{"num_hidden_layers": 9, "hidden_size": 128, "num_attention_heads": 4, "num_key_value_heads": 1, "head_dim": 32, "intermediate_size": 640, "vocab_size": 2048, "hidden_act": "reglu", "norm": "rmsnorm", "norm_place": "hybrid", "norm_eps": 1e-05, "positions": "rope", "rope_theta": 1020.0, "rope_fraction": 0.5, "qk_norm": true, "attn_scale": 0.381, "bias": "qkv", "tie_word_embeddings": true, "parallel_block": false, "extras": ["normalized values", "a norm on each head", "short convolutions"], "init": "trunc", "init_std_qkv": 0.0341, "init_std_o": 0.0, "init_std_up": 0.0341, "init_std_down": 0.0, "optimizer": "adamw", "learning_rate": 0.00272, "beta1": 0.9, "beta2": 0.98, "weight_decay": 0.05, "lr_head": 0.00694, "warmup_steps": 425, "schedule": "wsd", "decay_fraction": 0.376, "decay_shape": "sqrt", "final_lr_fraction": 0.0, "batch_tokens": 16384, "max_seq_len": 512, "doc_mask": false, "train_tokens": 154500000, "max_steps": 9430, "dataset": "wikipedia_en"}
Each number is 128 + 32 x the weight over its row's rms, rounded and kept within 0 to 255. Layers, rows and columns count from 0. Numbers have three digits each. The size before them is the row's rms in percent of the matrix's.

# layer 5 MLP up, 640x128, rms 0.161, rows 443-514, columns 0-63
097:172093145122121135132130114133139122127094165153127098190158083190210147023169151119146181162145095089145132126109126147130108139133066147111110228095099110105217161182155121129139153090109108
100:101150167105089173119133085038118146174196164175137092060154110101176084118130136188152160108110161150120095147118074156146103127146097115118127096100123129100116156070135092111128125110077080
093:206126099118132105166131158136043115155092132167126108142152077140111197190107154115180101107158132135100104168106098140103146165155049156106127100147130126147171144126110164158115108145135129
101:083131098170079086125151100151117079114125142110173129112147141181116173176173148245088098068088090085103174132147129059140146163109131135152123105101100084205138126136120079109122146178160056
097:091102145166140120119137147177162175159159113080168118191148105086134109095129166098126114135148074160159119139158147073117122163101147100107160103057151176148167132049124101084093150170148129
111:137153081078119167102109110165157167124116108198099135074162132174153172070155184130147088118038100138162098154149131122114117088133102136113155079124145120112161136132068112128141125149155169
105:141127146108101092127178079081175160097153150145201178135128146158148108128147087099150051099096147084127143144117135156132087171127096082173093126121035115136037171160092119129175072131105117
102:172154170060069118128149103088164077107134169104197103091113133129141077130167166150137163107126151097117074109125114133139174094120198149118144125163146167133222099136070195156155096093117171
095:154092165112106131116103134132156078114119081088152106113086131152155146140171134179159212146136144116105079095127090134156085064106090159130158149109155111100155109130091131090123075078157065
099:134098121122127105139062123120143132165130151107066142083173144117113101137069127073118118152178146159113157131131161119166124140153169134140112103144134161122119152120177128165064155137084146
106:189176116075139171113168083159192183105125134079078149108174126129160153135168129065101157125136146068099144127114106181093154102107156160111162138117124129153130136081109083112155129198075159
107:205112128150147135160068133068124142143129075190090114129161144134158127100109101177056078110099124122104112099149144144136123119064093120072138109117112153129139110166093116164144167134139106
119:134132171166170123099129119092103088126087121115138200131149191110167111109143163132157118175100176197071130147079152128146120085053177129135146150178142192115146112106110096111185138129090075
082:168117124135126128140146139094052150140129081096156224159153108085127138175164187163144117120168160148126142179101125141102143130143137057103120168117129099123176085166069135110095187103190097
103:110116133166122093123170152111125138069124149121080075165147091132117059158153118140153111165167159171115204117065124144141170126084110135117172125092147074054133131160151146144107168115093165
109:181075175189173157104118108126186145168166140121148165089157184188129116089145167040117166082079108104098105142179099152134165111150098062149090153124117122142129145180143087111135133139126107
102:124101126179114124132166129110170134121178095118160123154119138111190072105156131129169106149128168143093162066147168087178139186170060103093107137144205131086139119153104173183150095113106121
103:171129126077060115148124092102111106140142136149121103163101161132120170147110120150088134107132103119145144110117158059137078165108115104206095208106175148152141121093092138174128132150175020
084:126125155192159078151124168129164114184128158103125090135152095113121092112088081136208137181124145136127060111111080120111168163134121151146152153143136086082114117153103158095117134125169111
125:084118163090134134129141124130130123099172157157152137093146196084146087155108232123098083113131113173130115111132086154149141141183145128096120103138169172149119133116130041187155182153117099
089:069120143159151105116134132060126171119149111090113106129111132097163088125158145117096185126093095148149111144147099080091082106120209083166140097088156133088145131122155180130164096125142118
108:113109141115155125128180138120132128145160112120145142101132126085158126083172148144119148107085087160162154100087137087114149183101091084127148115102087131104149164148129106160182107125195117
105:153135149148085157169063105130113122154120152119172128132148157125155159138077106121108151166140112146194143094107068128084106145171126122149102106193156119133135145077150224144165141114137136
122:124110053191143126140174057148118163123102206108165120169142112084104146079079136109105138212135109164165140089158124121129099175148151168164174151072109153125093085103133142142163139078110107
110:179105112157164106086149080161149079158144139112182188130101161051131127140094177105065082174103187155128186127142145133126136150106119180112140084183125142152114109134133143204145183146137103
096:097147164134090101138150125170165152132098162114128164077109116097137192089165106167055196105098152161139138083128178106093101126144161036164117084129154148064166119121102110131148128094139160
098:080152097123118168092138148149112140166141136097154148149148081186136153148163095179064140154138150094154088152142124170103124135123118110120150078153124127164136133142111105173125107108151051
094:148130115150139185165101150062053175165069066148111093104151100065137159128085158152144141143143089093132099120136148161165107088171084133145142120140124147099143121118080179153107168104152126
098:195142100107147134097153129194159196106132071130134133145148127186139111173150173096126125106089138097155175156151143070128130142164169107118161173133102111169151114107094133197165111105089128
107:134143150107121129151167109135135149163149099137093135188128102148127125092108127085143095093103089165164165152224112142113128064156125118112153159140083166139102079175119079127185103105170140
098:121117126077090121153121190170105102150106153132118104166090119140090089129080076137116156100093106050155089210131114120160112096130129108050129159185083101139132151159118114109124030123112108
099:079121111158147123080092115110170151145125125108158101114150133073119080079120065060082059102146093222117134104136159142131145083088137152167127174140096144081157111107154107108149083164165072
107:162103132164123103090077139174116074098139090123100080085106119067110132175092147228136108116137168146100126127100174068110116114177113157147119074164169157170126139131116138107144127131081132
103:132138107118165113157144142170109197096129113145095103091157145174117087137088193149149131078139047105166144105081167136110128160152124171044053134127141075091151152107116062120137051159148097
085:088107120135090105107106129111152118164090144142119154070109102091135131166124127104126131116070209094085123126071070134194122171125105095140149179132159116124128145153116149099138096161120071
088:097137108169157109104191101154071119087123128133138063117159165133137152166122147151136166157162142085158127125156140143123104124153109078160179146141102110196098123144103148099159163126148154
107:079099165101157117044143120155105128148194136107105165110148145094127139159185135080116209115103109141083184075159134133091105121122122173129131162101102140174098138155143118085141195067165064
103:127134115169080109159123148107134116114147165102106108120098131163203115155090104126085149138118131147180144127161022163102119143170108125156088144161079156124116144164137112174099059118064153
085:182141132117090154099146147142109168098154169199109111099152087098123177101167094068137108153138104101164152114095119112138158116064125095117151121194072115159112116083130095062138164198080142
092:177130121157099120120139146071190188169147168133135113123121119134062133138124108160152084085078127134137123154112203143141156043162125103104075122117132017116168104198092105135090099080151179
098:145163131123176121096073173167121094098154185114158145162096163157120090166182075110132136117145135098152102135149103207154193139155155067131154149130154124127150137154130087145125092108181068
105:115145110170113128174189077111133165082083132089118144136146201105111160100131162101173116125132130112087154117106079219115160101133111119156096155144096073109086106138138149102131093086061145
099:069115111079147119145113161131121150150099093142140100116115146167199126111130170117128172154126129178130137117114091151117154082164091110156116095129124129090079114130111128102099120040104175
092:133107127108062105130135092145078041142110098183151145120135117118141116098129166159193092133132119075116116152166177067141133201116065115153167181120075107204130143179155125080126096125151101
092:098192164118125172133108112114164148185104127174154146092092165114060119133117151133110144148165043123131110130150093161160148127151150102067081175168097162188098130083153128168128147132193142
103:154138111112061135087113111100166074188141129113142082079165106133113215101139122137099164102167106149142151124143089113126122175105085089185157106143118112169116119140105170119072145139102099
107:135089182116115171123097113094163117142095058146124125105182190192095124170128120178046088129132107144155112157081127149051119152136131154092098110123156109128111147065152226148109108117118178
100:161169160156087141136180182136144093101102116114124144121120125173095118139160137092145124126110131097086117134140085130110096119151178122064135104128106127104097148124147083136171155138113104
082:179113153120136120108076133109114137206148109112168186136095116143138065149116074206133128167103181125122052100150117211126103121143110140152141121107098114102132134120151154104141103104051158
095:123163124115117129181067146178107103122139182128137087116090207087138164145182138155121136159155144086103099110144124161138137116058164142102088121146170138143126116096110158128136117133140122
102:112130137139185098142138199196108082178183131149151186111114136169135141080110176114167130107086094135119180133144104100143063110177079119128141121093146111171068128170106058112149135126154071
098:145124184120130063152101175100132077099110088107079131131148163102101106125194137081118126140152174135107079133155105113149162128137136093118103126149173115098176126081212122143111162076060190
102:139149129152117147092191106092120105125079143126101149181153130071148186182175149161090148121107185134120081099157184087102127194135203116120103152148110080161122096146086137139163110136151135
098:177103078094147110129170165114077131110086099150148114115163118121149122096086060192126183165140161129124125104157141137100114218218167077159110123103101130087147157088155116138156129125154134
094:144123129132096103204166137084133167089115130158151119076134155136122038169139180091083122109099175122140153092110148100100063145157112080121134094150119141159149115086097120097106107141154145
102:159112154143112132118072058163139106122115134125087129127146086035125140160178065126111122162162131135115136115179140145131101171092159134193094128133096116172134128160180154111057125161094185
105:124174094123115130142143132127107114111142129180152155193098101146170149162195115088130103149141112179142115164057165140126162127188144169154117124093114088113106158158096153097163154083107107
112:150146161130097135221163133111116123108122127124167109117091136136125137105139125130110145127146108171187121144144111067141139205162178175100142124145142175139152103044133170095122163147090095
101:098140107125170158123047156152145122041113155134156143089133139132108107107144154100163149156133094136109151178143112107153134101118139108097112157147149110120094125144106159115105091174080146
090:117122127161130113163124067107056150064129172108146079071138134086122109091163137152161126092137112148116086179147133091150097168142127092129076086118084130140073121167169148131110147125115113
112:167147159109151103129142140100070105156138113164133149153113124090131151118154099058128134175167100175167149155099137139153160131204126086152134083192155112138123133153102133138161101105115110
107:154066134202088098115120122167158101106097124165052133152125134132106172117138104125075184164068127119102139207085073109142120201106109113100078159108164044179165133129109144148165110126129134
104:132122095150091104154119141161082063081140143087100068082146120147161105142110123129178116159110132130177057201156089165139081191196070146105087135127122100163145136144096085108120138146138172
100:108140149151150150159114120166077149107148130188141108160085059150099121159113122125142099102202201157152106108189193141142124177130105102130152085037133101199112126092119130119067073093145131
095:136156180140057125173135118153078068127127130190110132121175154150081107158119105127105131127109116113099188136096085187126115110197119099136036200127128101152154128053078176102167154122070182
098:149166073160131113159147124101079103058096163193112132093130140164094141153120195024126119080161105166111158132162181139087107118169103111132138154119141106132110109182154109082129160153143086
106:114079163123198134200106144201154133116146097120161149115103078099219160117097071105183106124127138080120131138116156120080159111107144127113122168132111109171141141138161143155095165142096110
104:183125136087086085104112135082111069142139133123101155127129155147110198096130131096170151146144082112118077157159059148213170080176130105130070187139110127160154098124056094151117147120142130
106:085052121162140148113203137154155145097119114141182102135145102158125080108094140073161123136113107101167154106073126154168175134094144101180142185076159090154080131145119077180166108116147183
084:082101139140072159102140202135155079075123139095189150124111162125124074140141089171182136105133048066115112078132131183098078112152166142161106115106056124115156146133100115123082104066151107
089:101120158182114123204141182136116141129199152169131198144117148125125150123077136142083151157127120108128097066133157100145152158134142117039102152174124077113093134140121077154178121105104134
099:146152128063161096145179183129078072112135171145078150175126118212139130149193100163193163144099132091140121128071136172080126143117122154162080133111139145142144128078198194146129078073157168
# layer 5 MLP down (transposed), 640x128, rms 0.158, rows 443-513, columns 0-63
099:201079139128078139137070142100124164096121104115126162142066084098129138121148112127121086083094179109168163090102095116114181140145087154128113171159111061104162152135113161168134206112038162
103:156127138152120136090135157166116121174080168136129151095172157110127114157122140147107079151136151162159147140117102091096111049122156114126120133126151075152132092139138160060144110161125176
095:111146093099100157139129111088116150180156116182146156144112059137164182103130104094120122082085140132127163096176149154122127148169143081146193061092058131074134122085106095185141126127058130
103:137154107099162081113116156152106183085164115160126107113196099163098135114137123157100158133169145153134130101092145142071121122151179097137189136107165100177116096136169101158100162094086118
097:143122144155108146178104133101105095127091109082152115164088122080160136132080128172116110119104152148148079139152101148176136068143157179135118148125143176162136078135134165083127169129139083
108:103191143073184157123103164114140126166079092124122127080085165111095084114170082139124157106080126140126117149106168071086101141129160143163170160126136115151111122144151128145063069073170148
106:244161159110175096087146112120147141100100145155095171070073140170156146155152094121109096112119144105147096084100106121109111145112099197108099190152102185107109128134106114176095108089149157
103:160162150131140132105212124120091124105195104129098097103155133156132129144099137123118110112155099069131074095162181171209115167092125143161204096169088101130132102136144133147136111149076155
096:100089199100160188140157148072125106107114117111080130114146060153093055129121138108169165152150143147120133124075171096124116072138127166130124116114117156186071085075159143169135137198149193
102:098188165156139167178145163132146156120089124135120155000088072151149173111099084103206112132096158150151126179136136131159127157139135125137141111127182116157103126160125187116154187152101122
108:208110151147137111126107148070173119103087154091144108127118164149131126120157073158130197167050127117122126132095129155168147109082071124085105132156128072132138115152146127108116101136084149
103:131144192099151087084098190137099146059056075155111105141082104106109126138088147101158074107207060166115110183122105136170124158137162152122115083121139145158169105130157106129148166147179139
113:169109172154132162162104097150089113163076054104125161151122117070098168179149137124125126118106131189110115121140186171174190119181158144108115151109182120076109076173105134117171073116139115
085:107173127157125091123101093087154119187202091144118183146090186088083168110082141103109182109112131097143136131122127156123107045184142104115124145129075085087081176059121102138134128195139095
105:157083118113140153125153162088147141138140141096144118202169087092148159146158159146156069157134204090107180152078133165133127155176086117137122150144198160130073162152111078132161105163094160
108:117124127098131185085118133124091072113099144157117158166137098103121086140137161128164152116170166094193105153095131161164154083161186119159089135134103112118103123147165165183126144126026052
101:166175112083141164168140107124172159114185140172139153123148173133143153134133128114135110131085117111108196064078128166104131154180054183152142116131161125114152113131109148179145156123117100
102:099098112082127113149154091172088118132130152161145087096097130188141134127172096166115171159075124098123132093126115102095129149129130100148163215075119099084102161056126149167167187107128122
084:128118098148117146129169066085128145096130136150088093135068147082098153159132110125105097145173153118094123100143171119156109084132127083147110124126139100140139172111155099120193095048130139
117:178124103120136152125121110129077180147136157093122114154050122117132191127105135101137101118070130135112118059086194126198111180147154217191087097116126062104042150144104131149074143137126188
092:116061134104123108158115147107088120144054105103101088128187198111157124167166077150143156131140137104161100145137101104079128111127145133174155160145111053161122114164136175151100098131141077
109:115072126129136128080109106156144151105164100227145161186225106147124180100154188123141138154143148109112150141140131134137076165104148122088110149132064110100164089159142107133160145159112100
104:167132141163103147090184151151087176112150089138123118107127106088177155128159107138151120188103124137107121162160160142166116144211116146106124099083181143106052087120122101158139160165149088
113:113165128178159128170144155083080167164131130066198129178144119182116089134110123104176129148117196073109184083067130109145161162132199104109135121101130126134172120144122143111143130114140103
110:168174069117123125136097135145119177146112144151115157168155179119131162110114129087087111080125107139159111129170122087129122141145170152131192072122132128163117104149185144140105149141089011
095:112122083133085115174102079126114107120130187122128116157150107148104121172145130115157125159104101078157049145092058177158206203113137145136156190117089089142153111175138105221150135114135102
099:127160105133175130156119161110141017163124162115120115139132136076124108111149104107177167152200122164128167126067130095110121096129126210114148118146135064077121133097144103110104113163107116
098:120173139137135129159111080165115106132080117098132149141142067130074111109135135119121117119136139084069133124086200176120159138138159156067221103166121116139149157060135155132115136138131135
100:126086183113146170122121115132139148214168134134162130054255088117143179068162097120146130107104131107116106122124089097068110106100125111148177113178141082136113135152127118130139138128137098
109:160119136152123161200138108117085088101149111157117126153068144094159124122056151180111188079121087126159135120146144121134123124136078177158137115129136106091087124144205172123074073118181170
100:089131117144117115119115149195139155116113092086143138162190153133106137137102144124138148126106185128175156128108102153154057159129160074083116161126130092127119190144095098119137058197071165
101:134119122129141094148106128140152075143110165153123108157165133117088130122117140055163138095142139122145112170209124152154137178158092152159157115113090126096105180070049127094175073140166120
105:102111147118121140119135131140169092170133064133169115180207123146124188143118141094200168083140123122163148135125097152076086134144097103131051153137186117096102127186153171128115091134113114
102:120087149089148179153114116108074068144091150121126096208107154081111121100159113117117118071135102133146105153117164137076112108174136126173180102056209126171084103125137093181116102116147084
085:117006154117154165118121112131125151096145093095109164146228166119125117078152133123137168102127160168108201089146122140114176125173169147145054140145183135160146141108125139150118142157155129
088:165044122150113152112114040175116154119182147125175118172170130121121122141160163134129137129119084145080152057153099161108077163178124164164105150113145158090102118030149176133133086161140133
106:122181151099144075121085122123148145120126091064118195162132188142122131095102162139128086163147108154092154116109169094130169091059093124157018153100127143079122155114153094089091121071133138
102:204138096132157141104132118207118111099198136164119133094178098125170131121166125140116071084156169114102107109128116092123105153143142075097128135134086118097154102069136132186089146199107118
085:088173141097154128135111149161176121162111143130160126104146150134142121109071142070131125157108130102099106116074157241142123130155113133087142167067122160140124121161152085149104073112093101
092:155146112158110106159132049110136096143122125146132138130108164095100133115136112141104136072143160152095131111183090131150080141112118131106114112101129189155132155125181182142166045150018133
099:094063129120148124144137101185071156172106102128127182125131153110168094156105136164096125126108124107160107141130156098112095163152149157125143091175148225167161134087123049095082170149064103
103:116110162147081096111177044165178174121048147140119112110096120146119163108124106125200134091122104112188114108115138115087155096170131152133079109167113187113145121120107114107089110120130168
097:151150160133147122158123104111097110116113169109129175122099080075142129110113116114173151085129124108126107132121137116165167103172118203144117197135119137167169088131123139137092157174064162
090:141119111118161139129118197128170129108161184072119127151099124183157198059124123109138187123131095213168160115129084210126104067166109137098118124117160144091140128050111155165127187165102151
095:122133141166085123104117139125134133058097096172182072110108083098119126112124137108167126174166116094187107154090085104195137129137122164110124146098106136086134148142163103128120080164126096
108:079166125147131100110151148143130085104104138097085131138182187168112155176170137189056145159141091121099146123173097151078115182177094115110173119126177140116137080127079124144105145120076144
107:132110095118125091120074126131143151089082116137083102078100082129109161077134152069127076127152124160140135110126151136128146186131075142070152170110130058119103113159140203117148163112170107
101:174168141167092136116172122174184164135141125107150093166118093093160133123108138124107107115167119127140116114129168155107103114136167166103155148108144087107056093217084121060160158142159111
084:162179133108087144136179174110136179073165143097180129116231104151133144179155150188110124112186074112101118131120158166123144120097184184141122154137160129106084124100098130077086117097081172
093:111157165155148076188126157111093133080075140108143120071107073113185089187077129103097132122159116125059139101150120122120149152138153179126142100144119151146070105143086116047113129135101166
100:144154087150156158137116131141104087153077126077086152144061121086096159183118109153116190132105080102170122150172150116085131072124184162103063150210101093174056048076129095101144106160121092
100:089122161135102082167080207109128097111133103151112154135089144182163132127083101176137180152066131105100150137122079165188154154138121136128093117130175115115112101125100155146111129136112117
103:164081111160067087128092150154127117089125114118106176152045074131091068074149114149077114157161113177139131134080124149112164138113139166120104172082127166110144148092103052087134115122087119
100:075123125121119103160150105068120107126105159061155134139094178154135095149132141139053155070177140102149143122165168115104119134143121111138115138138067122080050109100067143100077169134111177
094:154142115107135087121075139144172148112113129133111131160066144081071155129181094109089106093141112142100104054093137138146080129164077063088169136133166180137152142178095114080105086143115159
098:109156183139112057095114186094170131092144120134093175128097117165068119113174091108114156184123139099034165133103078073087122066186115127143102157071098141111141136115115171113113124133126121
103:083186067154023092130109097163086164126169129117148087179091112100194108083127181117155088106157128106100111165101138107136103141134177125110153113118147153108134130178146101133136154142135110
115:124203154123125142124123135125128151165177147151080091152215125131146170118113181087130081127160094114161129062219127140127089123137170105126147169111153147087144136118059096140118061148136155
100:142081166174093140093149078147129111138119093158147125177095100117161168172122123142087083092088161142099148076112153108112065145113106085086149138143125108129155119157100191133169128156150136
092:109116128096104111129080132122125130170166125116124091057111185082135138148116104132127135123070132109128106107134102106135074104131098074122078151053137121083154104107132104167111160190154092
107:061100114154138135135133122162145138149129153137157138157094111082114148127178148164114112182138132145159113187163073151128156132092103150108158115134188130137115117178156145150162102130192090
104:063115124129124097118124166112171109119167119134113116136152184167146128190158148153103136117124112088133121092096083121101168178132113101114135107072159088098176183133087139175185169139030119
103:138113145172124110081089183126174128079075118125140177151119163145115161131154059115122093126206148122113134127068104152085192163162060120105118172187133088114141159106073117049119060136080126
102:143059119092143172120132164194170102146138131147160148110160109112093179132141112150125142132129149120103177099141151176084160126092135132120222067120102121081165111178104139131141145176158129
094:069107114096140141110132102149120118168114113074149133135153078177155143150158183135115164127121138156175096122084166143129133108098175178174174155131137104120149127112074246163138126114112132
101:112174072109136111121169102153093105142127097147128142108024103113126116196138099117136178092107161151125107140132086146104157080125144152162150117116171141110133173112116080142146143158105127
106:130100126141184171088064133167091149090131128121136131137184134131170140127213066061128143185105180115071152139137080120166098127128117097131162139094142128208098140136069101145132173125143106
105:101114144113088107182102148181110150138091116152148167157142141168126154128148158139116190136118141149096159137103180137166089171174167171155097125132119106116136136170140086018124112167066149
108:107114190145138132108114057148189105121167151141081078173185133109150132159154138208131145099183115141097124116160139116197139175137096111114124151145158101088151072090169184156118105136128154
087:157105131132070153152127117111173102148157166122170159144154132088161109073125119192155105114155149138166096121103121117144121111105112113096135123161095181064090123140159099184111061164124139
095:094107194099104123102124115117154158167157134124158125099138194142131171106096117165111134189102161107116149114144031144112049086105098124136154116137149173124126121152116118127121108121055111
# layer 5 MLP gate, 640x128, rms 0.161, rows 444-514, columns 0-63
101:103192169112125143131145126072123121127191179150097113051137148113111132104139094161170132134180131144089178202100109136105108119117098103118130126069134085105145164093170131065129109095128099
101:142107173084101107111164135090133098208118134134109068138153108109092129091179180137135116182154119114106107096115125191193173144143053087088104140138067142181111143098132103041085125128106115
103:193193117165134093127157143069120163165157110152139105150150121118146140111066150104164085063133181109136147064181066175129214123160174194090185135133118128106119170148131115104114079082112105
097:095101172179094090145128154125145101081170087120124092105128141107094095082146161149154175118094127132134138119117136123113116180121052109035166126106176109101104117109136112080161082191096113
110:126185205129086134146098104115154130091132130174104100105120142110149120097160140080152085172115156141065116127130131120111139123097136093096158106101172141154171191142112091096174140145144154
109:089186162150197079109170156157109158124099100143125128175139087174118142164097157132164101177168169079115157162125135149073163140128141138150119141075151102137106160136133177055110123131116161
106:155130214143139125134117116177150078110083153125148164158131117136120165120109162157144071121147131223073100205122122161179131106108125110118169103139134192139126141163126108162177102145070075
099:166154131141116090088116090130149081089126074114150117088146187132166137132157152108175163127106164121136153132066131190157076150110129112122170103160172149167113154163148161129212071120090097
100:136112145144159167072225155151086140147126148179152113152103085134097170088178143140099152114149129091135131125113101165128170134095125129107089118101151111130149119076104123102158105136129096
103:122135152152143125205135138094108088098095132173176158084166112106080138096072104136155139145092172150050103126150120102137148098180145062128113195153167127094184173158156085095121126169143124
106:178130170136115077148120140075159134109163106170135096075138111099146119112069116105091078143132114151155128141103095171132189098116099110111134100141129130143158149143122076123153136139167096
111:132135105137125067146124133143142175154123161151140183114121113117090137093129117116129122130144123152130081189127090106183125149129095110098140173102090126131156179146150110150080085163145068
084:111189092073138127155123200161135165056086143135140097083121171084110103092145175055134154117143110125099064140156091090165137158104146138147141154121146152217142110092155128144121116198104145
102:103140158132079079122090146146105105148143117132084149094130175073129158127130100141161141087079083140134092145109106126169109121076091138147155101098129101132189174186145160147109042083160149
108:160147136174137120140127104086089139137131116120110139065126166124144147142158197080163108102106113155037152160131141119112170097192056138069075139136120111143173190120158111097179113157143111
104:161161086118148104089107132121109131160131106109138080090105174132067144053160125141158113143175081091140097151136090163079127140148144077128140137161117101147121152166131136079130169125164096
100:059149154101125130062181157148179176120154109115072115108151093105145142055182143107121161098134159076103153147150097145193180105174105081076157121135133133071161181158179092083163133123127136
089:081092127070147136129147188099137121113124170153085130139125169155132165135168152125102168123053147092127147174157125135097186090131170157118101195083138125135174126101122143118130079122145136
112:182179166098161131142164095125090138129157108107141175126129155133119078121140140150159098106153089133088199131117144129176140177159087130109200123122189142126101158129146101140192109130095117
094:091145142127199100096152100106107136140161126161158080106152131180048082152200191125068110172036123152150193130141144112184127126098112133097159124100156119113094167129126105111157133145102103
107:145134118121083073187141111105100098130077132119096076079140148124119082151176084108140147106148117148073163164156120135133187147136125049124144141130101185151099149107079096128207109128051084
104:137129168108096049119177162111164104127117100098092125107130134165115072118149097160083131145116152172109147138075140098182112131100174145098175150092123127114102158197146131161122131111136084
110:133143154159072108102118169113136098078185089175122092099118145122119082121101118187160109102098137099117178177087130079131115146158144093114096116131134172140146240173141100098141123195100131
105:117113177145167119123155118169089133124066112155154115130157145121133155144109146106175110130090174155041149147140145131105170141120064146116172152129157135111056151147151171185138111114143165
096:091177115131155091089134129141061137165136105142090160171147071117126092100144135149091119214107137168123110106168123180114127101111111159090130084144125201095110157086149136160084149132132116
101:128121191159097074177133172073056121110073161086109108086162118111130104070085155113120155128124079147136071156148079117110159086111110117059202094141090100103160126153112093115127149147109123
098:118142181104168105113103098147120135144138145123103141085156148149149181121118108109144123079128137216115184192116143090140136176178075151123146080129140115073136127118143178120118118137110084
099:114142143145179118092193180141070127114198140115139161158174118140158140148122150086131136132132096204104084099102101115176109163099133116182170106060085067094124206126146076135131074112103086
106:098202161119142113133145117136133097092186123088174105120120205148155174121152188144119124102163083114133133128144136191106174119146110109100128183165130149189129144121167126152151108095118143
100:191140113172151088205109135095124125139126132091144126138142107105158090089167111105110104109195114123154080130125108188114128153126106129072139083114131168143149151096125182137097149147143140
101:139097145123113120111165106142151111124090132143154147117149082137134119119071168180129145174195134112099130133085194132102123092124095072121093170110161160109147127015102139117089093163039156
104:167160055162121133100177161109187143153180142145096176114142078105103104061133122114156130157090119153095159112129132096100143114108071130084140142087210093150157203155117174134146103100083147
103:179163156152143133157143194090142110091137148167121125157149158163083094088125119112104089109141154139129121135060062158119139103157130094126081105098123105076130148124163135067121098146086186
091:071114133058144154101169093137081230107121156083089105137136180190137138091132179112083137092130156107127137152168083106107198138114178045118107115094170142149127141140130149132131124151131119
089:209099124154099156117146115100117098169156102185142111092104146146068112064136161102115151103135084115159112173154050160122166079151103124144143085159103138191102118101122071116113115083083090
108:129126188148144120143220135161095128135212138118131159104123150099092136113056127131171137097118159131108165142084164177134105102165114116115125130089153119081131141132113209106141132133097171
103:113127115134144115084142213071137167123165084073126156070131095144054074151140108151160061139144136117034142152155094075158148143121162117145128175124128120158139163162149125078150126163099115
087:121165100193137110140085132120109145152152181056125136157108170160076117149115196142104099100131087142096133060188094205119144094141104085181099100090063136100144154119156117132087145143181151
093:129179098153148046120183159203133078154127116166108138104113095174139086149131126146172150152133065142063079130112187110133151135088110093125147107131110090136099160101152142147175099084070159
099:149171143070154076121164155144093160155114069162151177138132089185133135123139115102150129134092135111102148098124117106087093133108128121043154116092109122071119153118135143161141122099137092
101:112121178128093121092123143072089192200102131106101122182150146091139120134087141134103139183145149184073103127127136159130124105171122077127089111133143160146115194101189139073052076141117143
101:074106113080173107084116194092094164091169163118146158113149128136128117118125055162134153129103128148122113194108100116132112078147138113111125148115109162113123158141133086098116114062127190
065:100060083152139147130069085170137126092087153068152134146109111141160132148121152135114182133112134141138139109097140149092041126119136122156122094150072158106136038094120140121124163122110138
097:166137140166119106134108089112086136101129191099071108110157055162103139079148097068086123128085110182134134134137152155144119157127135092072117149086121152174127104141181087107137143118176223
104:164161139211164088154106097153088090179129117142115087051140138115114194086145087094152109096161080154142118165105200130138165173165123092138120142136111113107153196137122135142115079146088126
106:136132103127212111081143141086114100175161103128161158119163125117075102106185115129116173199132146059097113149095075143121128189142139088172129122139155146106132139133129117123173089112062114
103:137121126149137153151121115121147132157110105153109181120183146144129135145109077069117080163042121154128089141104115108122117084128152114108117131119101159168121167131125170071169141098111110
088:157153142131181137136099091124095129133030103140113116094103174137116168119098145177092159160154022116093095111153109118100136093113121064106165100122108041065084140127131101138142106174090166
097:149201123106123106177078137179094097073132166140107107186109117164150145139179071128105126105097100099082092185094101128133111140124114115105115117117153119108080146102150135105187088118133174
102:071171131137128064155090162111108097094153075085147114153128117185131155142142176125158120092121085104059082112095068103130138106115135111101128178164151124140113140094125104149106116150136165
103:159154120096143084102159129159111136140212163211156101165100093149116178130130100120133076135099112109114157100072122167172130118163098154155088138100134149136178136121124106088186054099118125
104:146115073144156105099123119102097159167143165154166115128121107129089093122075115131194061150142165136126069181149113098208142157153162138071126156136153108116059132147082131095114123125143065
097:100104196143107091116180119198111104173102115130180114136127124091082101088154154151169125111124123095100147120075139111134137029167132100147155094103138068104170206112118116125102149148121120
094:148194117208139034105152157094080132173125184120151199110160171171145162081122105077167136135066083169074161150130164151141118143123108111118142125076159127059163133190159177153143058152152088
102:095159098151107138079183182133099119124113098171113129169122099137099111103106126202144089138140171145136128131055164134108131099134127126121168123152172152114111162149137137145188106070138134
102:123206120146159137198151138121116141153101129143121170080125171219123151111120083096121134137151142084071181122129160130166135123083148075126177138170122165131154159162097173147112069145098125
110:182183099151132035215053133082113094135155110116128143105108146127152111107110096097131133118170094125104066150099179134098140080152077148138107134121195118137121169184160099145126111110152134
102:117141100089078124122105131168112165149194141140154105202129093121091113086186125119169096147114199134158184133140142121154165135151174116116115168160176120147157162142134125190171138121053151
097:149136066105106125120101162149140113171161069149117170147181122188086155167123132144158116158125142125088116121086110173151177101125159109113145162159109109097181141144104150160151135123073144
108:197141133124108077141184146086139132143108162156066152142083152146127126087109194180104085160160083163091140087102127132128179118161164116135126130165131142146045182152114107085114049133175150
106:124164151159188109105103191128105125147124104124111139120101130092112105064103140139193088157138110146111201136078082149107150150192139130131164134181097128118151170134146143134102076117126129
105:139165114071097121103102149085087131177180130151109112124120114109083135058100114089158137092124096131048164100130134119120237099130180147102147153130156136175094142111160124120136141051116108
104:126156113110080150167132117054095158103147166114111114050130183144133140161166150196114120124061124124164114145116087124172128080158120106085146153053148091092138111109114207111101149142104146
096:069121198116128111162150120135076138097139172139150168117200104087065080125139133147151068161083091158102115161099109176141148147182085111086115148110110136129154127112087112151126159119114131
101:128174161130128098140094105088118131224069098166138113153139134089119163164081128165153124144138127144118191166114130137195175101136066109140149124165143099059142111158189141120156161185129103
106:167208117178103131155109141158107128085129163161161110077131109116139148085099136158060133156056149139118083193111106137176186126144124117159131083126130157095141158082123145121085089080102115
107:132128134088198099105057180160120099190154124129155107124130148154131076134115139130116141096134107131103066123152050157144181140114108108090137125107116115168183128096093078124118104060098127
107:127218061102147117110137126070054097134114128114131143109134140116125108106094122117158099120108102119097141149152103105132090064143106071128118140094068129103146129196130089132120153168108104
093:134112126177160094139102167072099138081105159100150151123132215064108082065120127214133131111156072101125130091123181164141120136096107126146143154071106069091147150162094078159126105123137150
094:173165136078156150138118116110141143160079136159093119137133111170107108111118123130134062086096078120103190127090076147149125097159118134173156146118154174110142146096148151059107127126132094
097:162162122122098141166120086140127112111086149137107135197149134136130121133130060146145101143108072128079088128120078110147133157121145153109114092132175104149116157164105138096109083104118130